python train.py --hidden_size=64 --head_dim=64 --norm="rmsnorm" --attn_scale=0.133 --bias="none" --tie_word_embeddings=false --init_std_qkv=0.0459 --optimizer="muon_variant" --learning_rate=0.0106 --beta1=0.93 --weight_decay=0.008 --lr_head=0.00966 --schedule="wsd" --doc_mask=true
Each number is 500 + 40 x the weight over its row's rms, rounded and kept within 0 to 999. Layers, rows and columns count from 0. Numbers have three digits each. The size before them is the row's rms in percent of the matrix's.

# layer 3 attention query, 128x64, rms 0.452, rows 0-127, columns 0-31
069:528476447456532457502441439512492509481498513523486504474490401513485488464504478494467499592545
097:482510473473465501526514584506493536532479451498525461543529443559466461423513588519506510452543
121:506493424565476524531463498485402516480487436479549587483539494465471523485524525473527540526532
104:542477436480496474484477550464486601549498446470504502520521565492494540510486508454572502481468
101:498504549472490458540522476541516452508467480521537519514486499534479514498515542533481462495484
106:532497472480496548484520566517521483492512577453491494513486508576468499551441455498452520554504
116:427538458515449479533547472554505476579500501476523530473541558432512531538530530536503465560557
086:500539503487481571395495485523534442458525546520511455509428465563436502487507526522468459532507
090:492481478562449492585496487533528491474505493533540532539464501521470542477482522496529451434573
097:477448523555489523424508500505516493468458475512471450510483507496496484528595516462509397457552
101:480418528571500486501484438496505531456487548550516523483478438511500435487554537495504504442516
118:507497455457536523585467424522482521492556501484524469447502445497481542509418530512535503556538
102:492500524511543548568526451446551513506519559483510470511491456511489470413492483574483545511484
101:432565510511473480412476559472450495451538477489458514554512594446480482465551507526479515518577
125:454577507522422472463513461499489464571525489511511580451494573419530527522545497505498533539460
082:479500523538472462553495451512552454509554549556430473517442485478547481495507473502477477433508
111:519557514487471554439484493505525458454555518499437443492492471472536455549513488494492469516501
085:524469496523499440634451458486557515514539485513481501534467453535527512421459429503499546473503
087:455538551582481512480500510546454513521468470495557515512486533499456497462472547579528551554496
100:445474474444515502486518532505508558486507562484589534554543540523469517502450573533532513478586
092:459483447471477470454463448463474563527582527487503541456474568460487566531503523457539497511514
106:494518523522496471476527481499523497539479562572441487501416553461481488500546482525460485527502
085:564474435528505436485431456502467469537511445474507574453545482475555540536479455432540559510440
111:537479463553554419526517456509513499508451460443430476489574517448540497512499434478540481488426
134:517560507421527468505589534510535506492403508559495503492490491516482490460473446482448546479407
119:508549442499472549507504466451494437467496444428522536543538440499477539419529496495500494497496
077:537541446460466523460464483491470507547522529533444475511424429519479492492472511473483573532432
099:492544578515523567448530485448458387462509540534480517431469433487518473478510485486441571444447
084:579509441449550531476486523470504515404549547465449468463543502488490478564453464462512489520526
097:533466563482587570450519457423492564456478511437487460414536478461521491542479467473551509522445
115:493462458547564398501485499557523482520493516536547526489521558545466480432528480572448498549479
124:505483481479599493482480453473460570470498492507531472495548507438498491473475555522574526480487
099:492522514502466553453443444544451461478597536492498473427441426536479512556422558493518514532482
099:500476536424497449505466484453497456497545489506448490513475473525506491479581522490446448482532
111:498505458471471438521521552510520491521538535491489489494511481574456483454486564515485471433499
121:518554467500484496563493576450472460425582498521446505495522524481479465445543514517456451442567
096:527519404491474505441472487561437460467480536544541567500509433508468468528513555487471523544496
122:481559470461458511494494521542484525402542484479512504525471524534435541505420501475515500500509
086:483478539514472524514531574490531504491489560525460451543435498577436461461538524538436429489570
141:458495476536426544447496453527485549528462483550495481535406451495485513499534526446522498474460
103:468479450467451564475525450540533517478480520496572501535470503526437549536550569497513364531550
082:464535475429508509428520560539444449516495500507577530466537526535449518514504583524467505536535
101:504524471518459530492542536573564525573494509457527435488529492550502487533435524527545489513443
092:473475508530488404564540493498529562532434486538413462531483522443516495482512489466534470426553
122:517543397492437510529552481555490480575456539535492505431480405499469508527457546455502533513500
089:447544574526487575536562563532522445511513515527576496521467549547487523481444523564478527436485
098:505513514514445527495444471492467494587519430495529488510489431504511476467555589533528534532481
083:490489509571450522580473505517511461520501517558512555592454519478532491499541467534455511518576
127:512494513509537526516437443425471480443610492496464483476432502515475536433515466499476480482441
111:439492532547524486416448421530491511529523469501486455556441581455509519493554483549507479573462
080:534543476502506443442429503508432425484573454454440525489494579471498548540490458488485491567473
071:554477445532509463525463453541547513429457470501520527578493480534487509467489420488502487525458
118:535523445511453466603499523513515468555455451481470530595512505492511517482511449501475523541530
104:513503518436486528545488536499526468488542434497574487540509501576486524465522551519494440445483
108:527471496489564480498475485472475525363478503485471530530517468494507508494432412434509552462509
097:523476482571415550463479470483493477503475542476497558471472417518470494527533512470499486560569
112:473487570390520577436496472487481506488481530557577545513467463497552504559505499469467573508463
107:515508397371530452496485449483546573505511519472504499510531488482481536482479483487514499587552
106:444440523450530444509454512518485553499514468567501487535459551515515508496541483487458487501537
102:484501509487512511497473496479557514483529528543564548568502544490537486461524454543474541514521
090:518439492495457484532520518499528530511394492479462507572490422537505492523511472433495504490565
078:477496556477505552498503396495503463532518513476546517453448477522497568521482494512491504552420
129:494497422452494532481501497533448455511468494519510522582498499467513536563523526459485487488519
081:529500444429505456470488457506541592520503510531480465516433560499449544506508492484519433551447
102:554445491514610487519480544471508538470433508487479533559551473494506447468518467481539503489450
110:496567542527448517474567507524470582500476477478436454462527506479518496560477508469542553472493
105:499502427512538460446519526465458600529489519545491461578498547470505541476473553538529451505517
090:499463529534543448534464497464487447524510431408485521551602528424531530558476491457562552462463
095:494473486615521506478472494513499474451469501492420518479539517420477477463544505485527435549552
096:465566525529559471511473555523484515523521509505521575484531565512532515489465458514518576574466
088:450480521489437448513504530434528493475454491469568533517484452470503449481577519457453530486565
084:542528536607424516542514470509560491536452502533424506462499495497564434506476441492436478526504
093:567502499459496566503438588493444433486515509523567568515496461535537511489561518419487507480463
108:431502542519449548540536543442554516479550517574518491472488547518558499506488538477479541479516
096:500477512505551480554463497472470460537520500486453475473457545441491479536519511515443502523508
110:536518530537527537431547491423437482526493511530497456483477460459512536520517481510546520521460
090:474593493454477538546525524490514583468475495556532446516485487593526562545469467508469489527518
111:536532525453513541471420477545456388476553548519448500506472462524505475526525481509459506526450
087:554472448482503552509437488517473459543512458496496484499587384473481456524511574473543468509479
086:498490515477492496525501441463533602518440468473530472468500450493517471510489535465458507507526
099:504475470504481502415508437533485565517466475423603509455508505513496530496471524531528488543431
118:559498504470499520565490539572550488481428495460561537482462398608464498419431451499511522466460
086:469478543476473537447461491506476525499462503447500489482580519465528466566597504532496438543569
107:448539579497450507495512559461512563491505529539510462568451521524478502465505486567482512497525
091:437504485451517423484527472534459529496485489522542524495539508502438448435528479512397528498466
087:527496552425514462545493515535550495545453515515523503550500460502511533516443466502472564434443
110:535541445461463427473551516472493531518478482468463439517519473501524475622464444497450559556513
096:484507468483490451530551546585512504596459514519493544509553474543534537533522471523457503520530
099:483541483440549477450491449513472510468520493490589542523526471454500484486461513550471585516475
090:493508475531483522509457460609542486518481499542472483505450525500500460487603475535424457477397
096:472555528525512505454497479499522483468541524495481568459553533413510484555479532435512467584532
100:466533468523474576507550501468489563501469531554523488503492454519417481478477556510499606522530
112:514466465445503536464514500434486533514505496536548509559512528491582478543547488472448504467553
107:544505460463502512497479491535442461422548523482561534512482464602476524514404493470459551547497
091:531545469578478526564466571545496388503565494488469471490473462547451501455512524452511506507484
094:442476519502483578480503481489535479435520549543592510581438512543473558476490512509530484517514
067:529478421489477467511527532471463472495485485464581571459543540524440587460507451525524562522536
114:517487426460534512545526507478571534468517531535483462536510470504444513483445577432528488485517
113:510456454526520510496508461403505554538537494462500525452584488533554520492446538468557562566487
095:497483528464446535547473573481488549511591528528513468523555531542509513512537473565515522466524
100:531441482519554512562514463454485413550519485459455537482487430475566454508495551500472490497477
113:510454439556519500519496449472482462434478469517481485513501527441496522498455520569489502422626
085:492464531481514523445439553491522552465597500510549501534475513513482538524427520534510459472549
071:498478470492522497412531507520498422496466482482554567508469492496426513468518569436469429501519
123:493518457478464553517471538475482540565533450563519487557506531441494566539521585508552490550526
092:473548461477469553506556583488522528516563523502494529595508573492516482508483508513483501505544
084:470488466467451486491559506514562447578451524521599550577521489456508480502486583475501526515585
099:465484587527517473583513559506576468539493478532441497498524459484506468441538497465525531448426
119:457557501495519571490513461443527564403481481516488480507518479499545557537569453466509534450514
091:524508446444437562489577514480502520532483524508511544493512470416540463506503468500511501563503
090:506582481478403514504553526460483520472548491515583513468495542439566533518486529485466529484596
096:545514566452512560524557548415517451472461550512492463503491469530492475522443502482482522480512
077:460428476492510505511491561482522451543462570525557564547484467522537432412519600567466496494582
075:509425485555545471504604463506510520480500498494501455424505452479504445541495458444482512536477
096:482436568494520553564495538428473579454516504516485461561505506500557517467486456519485471431508
086:486482517555524475513491473612506521486410508485513529461492422593482451515527494484494550448475
115:448546519405445570515527478478510573484523587569494470502530476499504497552466536511493526498622
086:517577472422536413472575529531509550470504500477498498493486572568485540500452496541488571521512
102:495488492505498539514533503544510478484453471513527508504484549517473476433481456538453413482524
085:485533522446517456599499498491501512473507545461551500556533509476490484466523482508555499492588
088:497510451451436543466505460520506532498492583502521523602460577488524475585507438471421539493543
083:449488547442525590504541584495561493493510549505496564547519574525479501545456571496500475426573
092:472458478470527491528455581464451553487516515508417535615516522468475470464564455467560493456555
089:481488524515450460516491510543470534461497466491435475565515515532486516546589488441549471486576
102:521469473519510492555534509430507497587509477550492499466553491447515584459493583518578478467515
101:547479530545443479434490467574532501516448561452517547479446484530489485536485496456517536520467
088:541527523537522574551544535510522551515487542528528539575512526549560502504451506521547527486516
107:499529466551476432511479498522507391472477457515526532538470457543511484453546450503424501535452
# layer 3 attention key, 128x64, rms 0.503, rows 0-127, columns 0-31
071:478481474507479417522467491459471516507460541455530438427551389447443465495486529561469477498513
088:438454482467458487533508546516507523480486512518532473544554440510492488448534478597532497499500
116:519534490493510488511473545475469465421515485490524629465557502483521572421561509493538501536480
098:535464512421480474472527481482472592544549438481513511582534541523541549507529514483551502527440
090:515532516470501443476551488535514423540429460462533450468459485518509508480542469476522475445489
102:511510493552524525491506499527533531491569497518535536456504550587419497550451470436522505522548
112:496552476540452551500515540528505467525536480515493535438585519452488511494561473524509476528564
088:477459507516466441420537465484482512465543531520546383484431491561442521494435550507464495533535
086:533510474483470492486472514499468472514507478500546470525461547540560534435462547498490489478534
101:526411496533499507412529512469525549502517496576468449549450482421478498466550578519497431503528
100:514439477502559515518432539530530492487421555520484552504527439470548465499523492501463485459503
111:502542524474476493521465466503424506509559536413539524431542436488506528458435539533546486483523
102:439498525499503559602479534520497532447490576495493541485532458534485498460476425458508509490539
092:431513472505453416485491539446475470393491528538464458498503596502450497495559480513501517541520
119:508569509514444487511508484510517424496482455520488486451517553497554550531551476474452541576488
078:484501451545489554559439490546530441540500540519463433522445521486569427518459486492444499471493
107:464449462528477538480503445485519464466537526530419464507452501461501445539443536524433499543532
081:488517478506470479613411490501495486503444485470537438511498470516550480482435497484490530463483
087:492513524534482429461518533487472488419433488460556502464509513598505568466465514516589541523517
103:477500490421522490464482527513469535514494524471544573521596553560503502539501467508483523466556
093:531527521442474481495444471523454532532571493499533492496565535478526546545553494471486497527478
102:494504508538448452489570515486524546552499576507487429461424546554517512465507490470530469544516
085:551504486500561461470472453477498435544474404427515519493523487477586521536475567466466547504413
107:529473454515581557517540530496507494522493417455431513508510468433478458524516462443529468424443
131:497573487464473491554606519474519544518452484517515447480420485532423497528476420547462530468473
116:450502468456499542545516502485477427386526427502528495504510459457454531458552448456450490496494
080:459490467501468473532526454524525506487541534465556460473466470570532507522466462486512514545436
095:483552563545560539530503489501527417461492559518482506458397483505524511476476507470438537519471
076:513473494458536499474520471449460539504589541468409549467487539505463479513434532460476483510535
097:536456588463559556491524465459480589473506495482440568493506433437477536516498529458518478503520
109:508527495558529398484463593509468516546450540498515467480569506548408467491483489540512537455464
124:479471511408542478469522511461426548504484559411469567539530476494544504473478512536531512457465
096:518502524529516487463430421554466428478558512450555461439490458535527512545408559504501517517487
095:472487523472492444531474468532527438538480521506487407489489452418494451484623469464487435476468
106:485493495466521503543474534581489471566539505498514431508553491541474454515522430496485487460469
117:458539502487475511579455550503457435488576597548395501506487571484480452410539469509468479520497
091:485496406497540469455511515515507424485491536467528574449534479523493464530493475546442515507471
114:513561450436453476499487474496434479410545436505562452495455553537428529550440473534497528470513
083:477462526549461490523502549533530558505534582577508432492480515556421478445542464473543430518561
129:503457427507438555495508483523532550446523478567585462563454445469525520527511493568490486524464
100:520466468448449533426533493528481541494573482555550498517528484460431526498569485513475421497566
076:492558548489502410409546520501474476535527527490550501442542517541441535486537521556506516519506
096:509449481534487577473522495548515549525549442515510489533555484560482492565405505540510530515527
086:513471463487458499537550538472521561561461485489474422512457498467550488461539489501544437461512
115:515521464521462529515576504520523504560566504463558491394498438544532541469459501530496480547514
086:495586553537487551491499518540498474484523520546543522542429597615521541474417506522514573500522
096:452438515498459456497497464520526449467454501465527491506537419497601532447542525519543506560465
081:471520444576458510524459524498554449478463555534504569508479582539576482452497501482495512541544
120:499543559489502503574404474534432476447582546524504448529455495475463508464514477445504494486415
108:478474470548468463442488490498487523442486499509526444550484507467472492533513507523560504494464
080:522544501526515410449492455488459406489543442444494434464458570503477508522507527442540509512429
066:515473387481507468501494502465486497433434417486535476536474483503440470538444478498460516432477
116:469523428529453485549552516485553456481479447477521514469487535530519506452535447441547482514508
096:492514534429471490489481467539479453514518472536519467591484506490498499468531501528481507469466
100:516520447454579497526468493435471497429450462461509535506450505473467475553443493480458523415486
095:521428506547500475473492486483535483462494481504531498405534458522520557471529547414472452584577
109:487541506459509527479493429500554497491433531526547597530476482461543490591504494556419554507496
107:463492460403438438516530474445453580524510493443528455458584452462441501533507476530463482498543
102:502540489512450437507430510502504552528467546559530469548506503430463455523551510602519499464467
102:453512469484468480517446505466503512471434548539488542558529565526521475532461493532409577518532
091:509434437507501511511545499480588534490440426502549496481486444470503496506552486462518437481548
074:529558574507507524505489436555500469487514460488579491451492449498488560530514478428504497495483
131:479519408485520560450551492519535461514558503494533592540470537462528470513549468518497476479468
079:522485485419417437476560461493456615558552494494530400528481508514456522529513470506524462505468
109:478456464482562516535500604393494574474437505515453543571473528497485475491493490530484547457501
109:566520499505524498453565473513487545486503444461493528434478512543527502505528493475562492512456
099:510439482461491432486494551482410560535533419478513490460498538545485505448480522502586441506467
113:504481474479539491527441459495499395463488396468508534540476558441538511525516524489545568520501
086:490487472552460530461482525536538412448475500485414520433494531530501499421531516388440514500520
105:512551534598542495526488576527558501478460543521500626473494495536457487510494503512476529486457
103:514514481514447520536520556464528473388483557504547510489441508506491487423593457475478482507608
106:497523485567479523559492473506548533558513477509408406475470528533513493465473518526473470494473
080:542508526514492543432487491536530487497467589578493541483449496443581497489492521535479520492490
082:539524465521497457532475555534521510471480519580560509528541559582523464579497448471472553528540
117:513555563507461535533493503482482499551576597484447436473424516533497498444472513471554480511518
105:519460571543566534496515472509537503501475478513483531485444482466541558493506544445460473553446
094:507537501457474501530525446527486564551562473527610510564491460483437466503479527525470520523473
112:484548475548542518489436457480469402465575501493447523491445511518528452539443540497408530546438
102:483429460455502480463534511462505518507529419438557539524545423489524543485461577520509453523532
086:440406519485498490488516512479544517459499547473493601553525448504507532466482562515559520522556
092:551425504535515518418498491532458575457530448502570540533544487528468534530499545602537497497483
081:496480492496505526556510439528533518454481455425562487461483429534460540469455443533538489443504
103:497445527490530465465528476495502473459510457477469528435542513443487539515597542499565483544583
106:481489555545432468525454516524499499463453517580491417506450512545450547493552483495500496526470
095:497587514476477447500487515492498502509478445536528435515520511511443528535561480551456541491458
101:457525449463532508547563513490514483526430431394478497492418530535538522517477438538493534405482
086:493485423490506482554518511463552512549452451469517500489492438491467452572456496504426526525457
110:503510439565490516527585573525570477583506424481542534402520477537511527540558495461474464513505
091:486564554425520452456505477463460457484432567414532591525510507511513525504494493539523571456434
122:453535460524502480490473532527506522495517526562508473573519530440492472508557491591478536472445
094:518564573473512453440471449453455504514504533495494510457514573474521484518393533529498527475585
087:458506465556496519553501502525547539445548598503516541534464497583528520471489458497522511571502
092:506449473552549531454447479502577503522508468528448542533514514428544460480545489462471456476475
087:499529513469551460527435494459414460426541458481532519426463493508446545510466525486536477503540
100:484481520540494507554426522530528457426590450499501483442509557546493511433461506456523484521549
105:485489519478551482466516504554524431410520537541590572491499493505523547504552505492454504491534
115:470571460432499433512554537464503492505489475434553518456544552559490500468504445472486586509556
092:500504474466519586551540560505509512542586529481487447490478432469437476484547452522486424416500
113:480469483504509508464464482494491503464523464451496588466595427550536495489483497397478498498465
103:463461534446508458473442533499494520505474562518423536510508566568538509495467560522446587488518
088:453503567518569515519448492514507396528515469497517491486533483408597519466515534493528536475535
102:521463434519516503530423520453491469482487537521491609548487526465532478440488513494476450481518
101:527478565495490486465395481489441484465562508488486473531515527536490513541468570503463499506511
107:441488486492473519427548523515545522446477475539591489557470526468458562524524498555491496490497
094:496493484488428480458556495496544534523531465524556509540529533489554586499566526573542451546455
099:450465465538414557530513543505550466453521455522442453503458520529524487476445495511498496496581
089:512512422571493485488516449450546488527482480477533514486591517495538443496566438566500458513512
104:484531542517498499514544506517540443536489498509488443512429492515532459423506536473486535475476
094:454495483468487542528508526480538500353467493550526534537472431402511515496540510483494495457538
109:532570455472418532522582501457517512489524412514516498470487523490465519502532505496481506552550
097:489520508500469550542460532523499363440460551492511552489442551462549525496549489456537557577556
119:483460579486574527469568490452533540542470542539460509505455486518452486540474497454481519490501
097:455486524525475465500480570525488462489424574517565518494545477505528448421526507552535532462574
093:526425528563566525513478540489524603542503523520398491506498535491457525545482544534477487487516
088:536485510500537526584476453528485541458449492534505514564449481513522454511493440444537476439468
106:551463496529535528461451494498540518524466543491562492439510416547534500480426529496492522470498
104:452517488456455486531495418514506508529501556467516473430507421535511458500411509482446498522601
105:463567523424478409452564520481448521559519469477454502458532585502500518505475492501490542489526
110:470507531487530534451567567434500516518521462552459554556506547520472508456469520501501477453527
112:484510486438536471577463516475485519454465489450572508500546547520454502478524437485564509466559
095:488487449485439517452540468502559580533543595529586518550491532568521493531484518488481526500504
107:567522475514507530415529503562501504515565469541486495485431579572437497554506502489515465447502
101:521510471518486407511465497464459570500485517515514481537515517481504422485564437489597472497472
101:530450442523461492485570540456543580487478446539513502527510486450491514499597513496522420501542
091:552549475474468487535533515494496496616538459505493536463569508484549533490521507574463487536467
107:539443490537474564494509474558544530504524556537565548524476525478526512551497502427474523553598
102:510501515520497535485487532516488503537533425526466549554536551544531536489459597492521539516525
093:457518458518483416482526565459472440492451479501484456532461562554513492463546499486500513474430
# layer 3 attention value, 128x64, rms 0.529, rows 0-77, columns 0-31
090:561453524473442501442459525497530517547531418543448534550493478469527454450463569535480475507532
094:494457444481467502570485509506491518518569449448463498499532527436517446506513528610430503488463
120:490541530534483454501510535499459494472569481411494485572511487528495548578581515447471476503515
106:550474472434457469459518488578490424435516495554508504460477463540553456532533488458529534435550
108:432523503529523459529516536492450460520473486487539545541491479441534459508512446477572494560469
100:502427437516547480449498465415549525497496533560526441486510575511536511474508444505534534549457
107:543560521481583398491540499549431531441559484502561464546469490473548453485472492515479505487512
095:460482482422429482512570469441473463535490494569510500414487496552481548523539448515513575505489
106:433494473481479515542491542528449443434526543536537461529490464482489431594511539485539539566473
111:521437535451423457445466513505462478495458534531508487514472521522500533502399490480522456535553
097:427473543515483480497508396565455525442482499515464536491484476517505519484485449483467548431567
105:508473591499508539487486526537495507529540446576550494461496488518513475480581432453404500513502
095:476487505525550476578596504499534492459525497511498460509499500484557522553487458524461518504522
108:480545544522540456435487534443410499554551524465460455541501410509504520475481546462478536537464
109:502583532529492460484525514487510474465511462528511531514519457518567526446501495502425485505509
106:481517529536474479545460484428550505512506550525532466532557563403471518548498553481457508494426
102:504563466545498499440546500550490479511500556425506447511601525506552482445504512507511549519532
113:525461521447506478463450596524589549513482426491563551509480485470500558519501478499476505463507
106:470490515466448497435500542496502460506455566427437532523537494570459520447523524487483511532519
105:460546539524491547488476445444496514441524495550437466488548468438498522590440565560516434485451
114:490548389429443444503475541508499503505583533456467468501525437490447456559477503497494501487462
097:462587539496410483517496428439563504575483460510530448513469500584494494518550536508411501524499
098:516481481500452530457437495487513547444463455557450495472488470495523435463518446515464477550622
100:534538439496532528439525469485499476488564499493459479522437505476461545471474447480424463495485
111:542538487490516483551589514485544531448454468540508538450448509458450480516527533434477576572494
117:452485480482580510468489587518622448528492527486537485536511515443467491516451521475474473541483
118:434439500452565506533479532439512455537483476517435484433439493606523548529553582523488543538538
071:518447461480527453541515576550481447478500535468510468524477475442511489573482514526539468482517
104:502523596481484489508494486529521489476522427461454489475536496481430439564524578555515498513553
095:542486541502522465449469504550452478572425529463566509471457530437516434440583535487543511444505
105:545525503491503528522482490548481511507521393516499525450485566433564494414520542591557527506525
093:468533497460485551507490470472435470525456516521553517502495551482504535531521512436593458594431
103:492525518503490591522523560529554516410476483482520454534501485434538511541465484495545424494508
114:419524516527443523461556465500456477505485463608507560518597460508444413510474474480453514478496
104:481510527482550482407497547530508505503558490542449512450499474452513434498503410504540453515491
104:464564485586516469470527486489495557551509503576472537509478483490419558495509469474497524543503
100:464542411514441434564559477550469547516500498551533497524489532467493461503522587488492509492510
115:441548555500535511469477529528467472545436443552447559475523466454502576559489490512544447465532
100:562502449550534517479539510575387507534521517552474495559497507498497488443514480501550578560511
124:480603486529471458464494427529555472550547513444482542545434431503519473413516496439565508434503
110:526527447521488487480519558544567503446480535456532467511517513574545474550479534468491437438489
104:515443504466428496487547448489476450470573468585522556508485432443496536510418530488488507482521
103:492484477514509423506548482454457443447485583477506528535485442477507469546518477503460531482532
106:522464464444460535553457513510549476485573520471525555558475443574481490517500480493566566515486
099:523436509520448498519480502562517537540461517502513506445439573419451561431514534471513455419489
108:527491493512496548544581512536475467517500509418509548491462412501488500499560503537546511501454
105:500548474539503512537469484458561424545510457468517480522470471518447531513525555558563505514544
104:557575501426429496422461475544473521483483518442534523473503519500502439495518502494560424464504
101:556512552513471509468555425539467459479534503509516500488497518536475469494502487498484454455503
098:448503504458488493407455442510428482537468510559486468500511479526542502483516482453477531499469
108:542482559534600551504509473524511566463503580496524510473498486523502498547569555465455422481465
106:450487553470608483488519455518507517496556500456548577510502535492542406485510484527505466591475
093:560516534496454484512470536475542518449506525595437512508492445539540523595524515496517572522515
105:576471510447482511492529547574488440533497510478487429512534513424467494460498509538496584521491
102:503492535565451481535488535561454548489518524459507498481557534439495569469465490494500522448526
103:490470496514447478478506514485580574475569445478552465484567484506541474495576516485438611420464
099:507513478521492551467504561502516443531505462486520454504527454466488395459461476489548547467490
096:528525467484483437529488462566525518543492494478512488457491526401539537528511406570511531529575
097:497469520499524471499473430552480518530522561437568447478471546455529576498508387538477513500496
109:494482421465497506479480572531434469468493493495440527456439518511587464523496483444534543520527
113:377532462447462506485534488583570503478431522553490499434432495478520445497484587469476474466437
096:541500499456465501489567469528389469470489501583482403500500509527579535467475550511484476453484
100:416445522545477493527514520503514532448511506465525529449485501488508374425527513527426440473474
117:515535477494444496435444528453546582485499473527528497428520483498611480470433495525503499468439
091:530475443487525511485505494508510521487539510442513414484547503434480525549506513492424519512496
093:503453449438477489477516477564484470497486502496555511486439501570528523475568412495552541453534
094:518546464472505556487464546507525480437566446506416522453515485459524434531478533557558469523494
102:496492487482550507489462472490455480518578508524485516514532480640527543451507479501459494454500
097:475479471485511533498480498392550450546488516532509525435502460549451488505588547467448576524470
099:477459510460520529530574468452482440474474467594501488496457549535542444532493541500435556475479
103:415498464494421477493470520562465468493543491508472498524496503537514471481490498508534520442578
087:472499504462512508458468496522627551523447477472533493499441553526505477503518561464484458468461
091:489536514481458554492462455442479488549504474586474584524476519502468572471481403454550497571486
091:526549558472467503515492521554525534416560481492494515514524456552536487522539517543506449417532
095:504440485473433467502474594575486455493443549477424530523473460591533576535511476429517533505527
094:484549486552472491514480506470502452572603490432511454563537503516498458468524530531456487479480
105:476476518525422513467425516500450510501472427523455547457565503481531488484441513534524463391553
094:560444460481514485504454459495497546484563507529501533501500497528494477456501474521517534544487
# layer 3 attention output (transposed), 128x64, rms 0.341, rows 0-76, columns 0-31
089:532469470508650520480459496478464481462517558525469491559494548507546542469494513514453522472500
094:463497528511540539481471515525548498561530469438564518536471458566519515507485601529487491434529
126:566488502484455499496546502468507520478451544559469539499466420545455441529480466531423515564494
108:452518549555495475531517550469567606467493583538461517530431548518507576461475463459450491573507
106:517501531494466463475543473479481456540505519515454455467484487604475568559552559476470459569538
098:489479500492517540559491454555502461501416492493467492525550497537541561492460444476537540420542
106:553526568590430600531466549459485483420518526534510461496494513504496493519501471419534501479483
099:507489535544491526518384424536470498555513532416481512523546515534588522516471509522454428512492
109:484471649473443447514441511472531547496523498562526479465514490514412499530474508522548520475479
112:484489527537544485543484524519449545520523550522501534467498538479491529490549536521524565513515
095:456519522546486447507567575490538538523511488542532519549495578552439434428526463503527534573517
108:497475536437578481521456543572485466462498568507500499551416467517486477504450510530472434505496
095:491521512466520500511440534443482531522534504435550526490581454598421487523544455438513526519486
108:504462490443458495511517438524487510526486531551454509499497513490435455564518488536470526413476
108:505462453483499482449518570466545536503509511525469549496480470451504474466540453459546461500472
111:563493495465554529481534572498479395544503475438517536497522433523473493541486481561482500486479
104:503410519458469492436467551466526531491506488485494510467426453485531449549504476432508501403472
113:491590484455527574475422515501483469453477508513451550460544484557518549463505504461495563540497
109:527465452519461487439515429548491510556492519502524495430485501491508521515459486524465473484541
109:502441542485528453550506474533465456570548480534533545563518519487396482480558534510496516425469
119:435552504528418545523501383516515511543475492506499512436453507493511496492480488503449538453514
099:575417509498540485497428512489454442541480506440537555553539497455564484501462494548527505545482
106:515465477474494450472447538494456524413474528527476540584491511531539556432488445449572479484515
100:440449514510471489584468471518510502506435502538497499497486465494511419544491447544461540507489
110:514529523494452504549542473436533410529509494503527497500473513544518549473556470510572478579480
122:486496460444518449494534513433491419517484489430481495401442460519497558567463482416465541502470
120:533453442478473478518451526518529597497562540451525496523513499518527513499406558513482496485418
065:529547490487460493521562523460483532500519537425504437468506550549506598555547513452410549512520
108:590559479491472500475447484476484501590487522502560514538430528511491544473522564469442497491472
095:558560544482494527383551528502527558460493532530472500484503544461479488499439506505540493494520
110:481500526519572530437543523495560439485538514513522532575458483488554443494478597419525450482459
094:495533527500470524473516468510459482480465519596458494500469418464477459523485496581493451519491
110:489559504503506369484521555481466379471533477520568500476518501481498508459563521476524555540505
116:547477512504550476461398448477455504489510485516479475503480534545461486430532535525511447520515
104:519536532488503474525517484488486512491487539544450472524438574513566523476509477426494504411486
110:506468480497474439474492395436501474570442482492475554501542543509533514419563458508546561471484
101:547440568575548529462584378456518468476519503454547498465528507524492517437477501499532493512526
121:543499442455516469534496500481461494479561495507468476502488502509488403428543547489440454511452
104:438439547480499501469519492457533504477467518527464455594466527529512489505548485489502546474520
124:514463495494498510485506530524561555519486516513537522471496564553490419483547473500507559585477
117:506483492457460472562516486484502568458507447455522522442514474446503539466565484456510524539487
101:483465529567615464564485510459521518518498550507466502499469554522507563521538487542452489503488
101:491491564517442450507508548535481466537575524511537456488499577508415431490469433527491525552513
106:439501534539512504560416539503542478463496459490506494476519491556512497574475495476492488576473
098:492552495530573545473557517525527535519489490507523583494528502492532508496477454566503554556511
107:472565500465455494502512517479537507541482459510533479563477555489532529570543444536508519551527
108:503447524435528487490506483538520561516479549477585557480497463480477565562484545497502522508481
101:536552534550404524456529510507450459468483509504443545552414532441550480488534532445495470559491
096:545553494474549574513460482507481592502420484536533557568504520482441455494536423490520502557512
100:522461463525465444504566576483500499474482507521428497568459593511593529441503497555510514454513
106:601520448507444494523522542497512505467481479443525478517498529470428579430509445538555473443515
105:507545550537457517509463530504491482549482499535545486500374475554446507524496540448557471460483
095:503455525474500513506443481431476512500531572486476496564600491494493593483496416496467481473486
106:427500527483539522468443529483515484555521481534514514481468502502533460566473451491472525425503
106:522479475440551600433516490533524539496534480479539508436523456487510443459515483516500479434520
105:488518561483511511508463511527582496496468531482475548478479456536536532468473475525462459460511
095:441567541461553474502426478478545531472464520551448494433506513492501486516508534478514467517539
109:486522528451492524486517520466468511511498524437539498484490477509575502526522455446479492404491
102:543556492430470552447569557536436507509485514446531525463548577523548461541537439482516539415504
114:458489511470451501511539471436566601425511532520508462509485440521569558466452557521528488498512
124:486491571528483526542528488456479494523553507520553543525492547514525555507468406506524517586478
091:519445508580503515531499584476519569459521540445455468610531500475517509524563522518448487495505
097:565500521514466496497494498522483512520513457472530507523486507500526571575451475489550434537522
125:453562516504509554525463521528533399496526534487474532533497493463527520480523572461521505499488
090:566554489485510521505446482486455497528555490563499540526552596521496481480502494529566486601499
094:520495463510507511466495435528499435548528565532512489461490436517452490493504557536515485490498
094:544485492443547488487538504504458537462496478496488493428585462504434427518518430570502525507516
089:488534567420517459458597436447467457526496550518498506472479471486461491530517452530459495522516
093:523570515549482472491557528538487488520505464502517488450480558500442414469594554446527549488506
097:527471451479462504462621450533495508447443498454493509445472483482527538514512485488502552399530
087:542571447504464462548540475481465390518459451545488446485541453438498526559557441520516480469468
097:464443523451548496528428513469517546458551486509465469537508492503470376529483481525495458397463
088:507473494474487523512495575496525589488524552474512535517545478525456571504455449471541554513522
094:473468511469552521502533456484458468492484515477408441515519468535501496611445462514468496463513
097:519506576462554487517529494516482414540476485480538529536475503489450492505550580502513480424517
096:497582446532486504547503459489494525441528487476504480469558574548508609445528488501510465466576
086:483497513495417435575502513491491427533475478470519486463504529536511537588552445486511553511479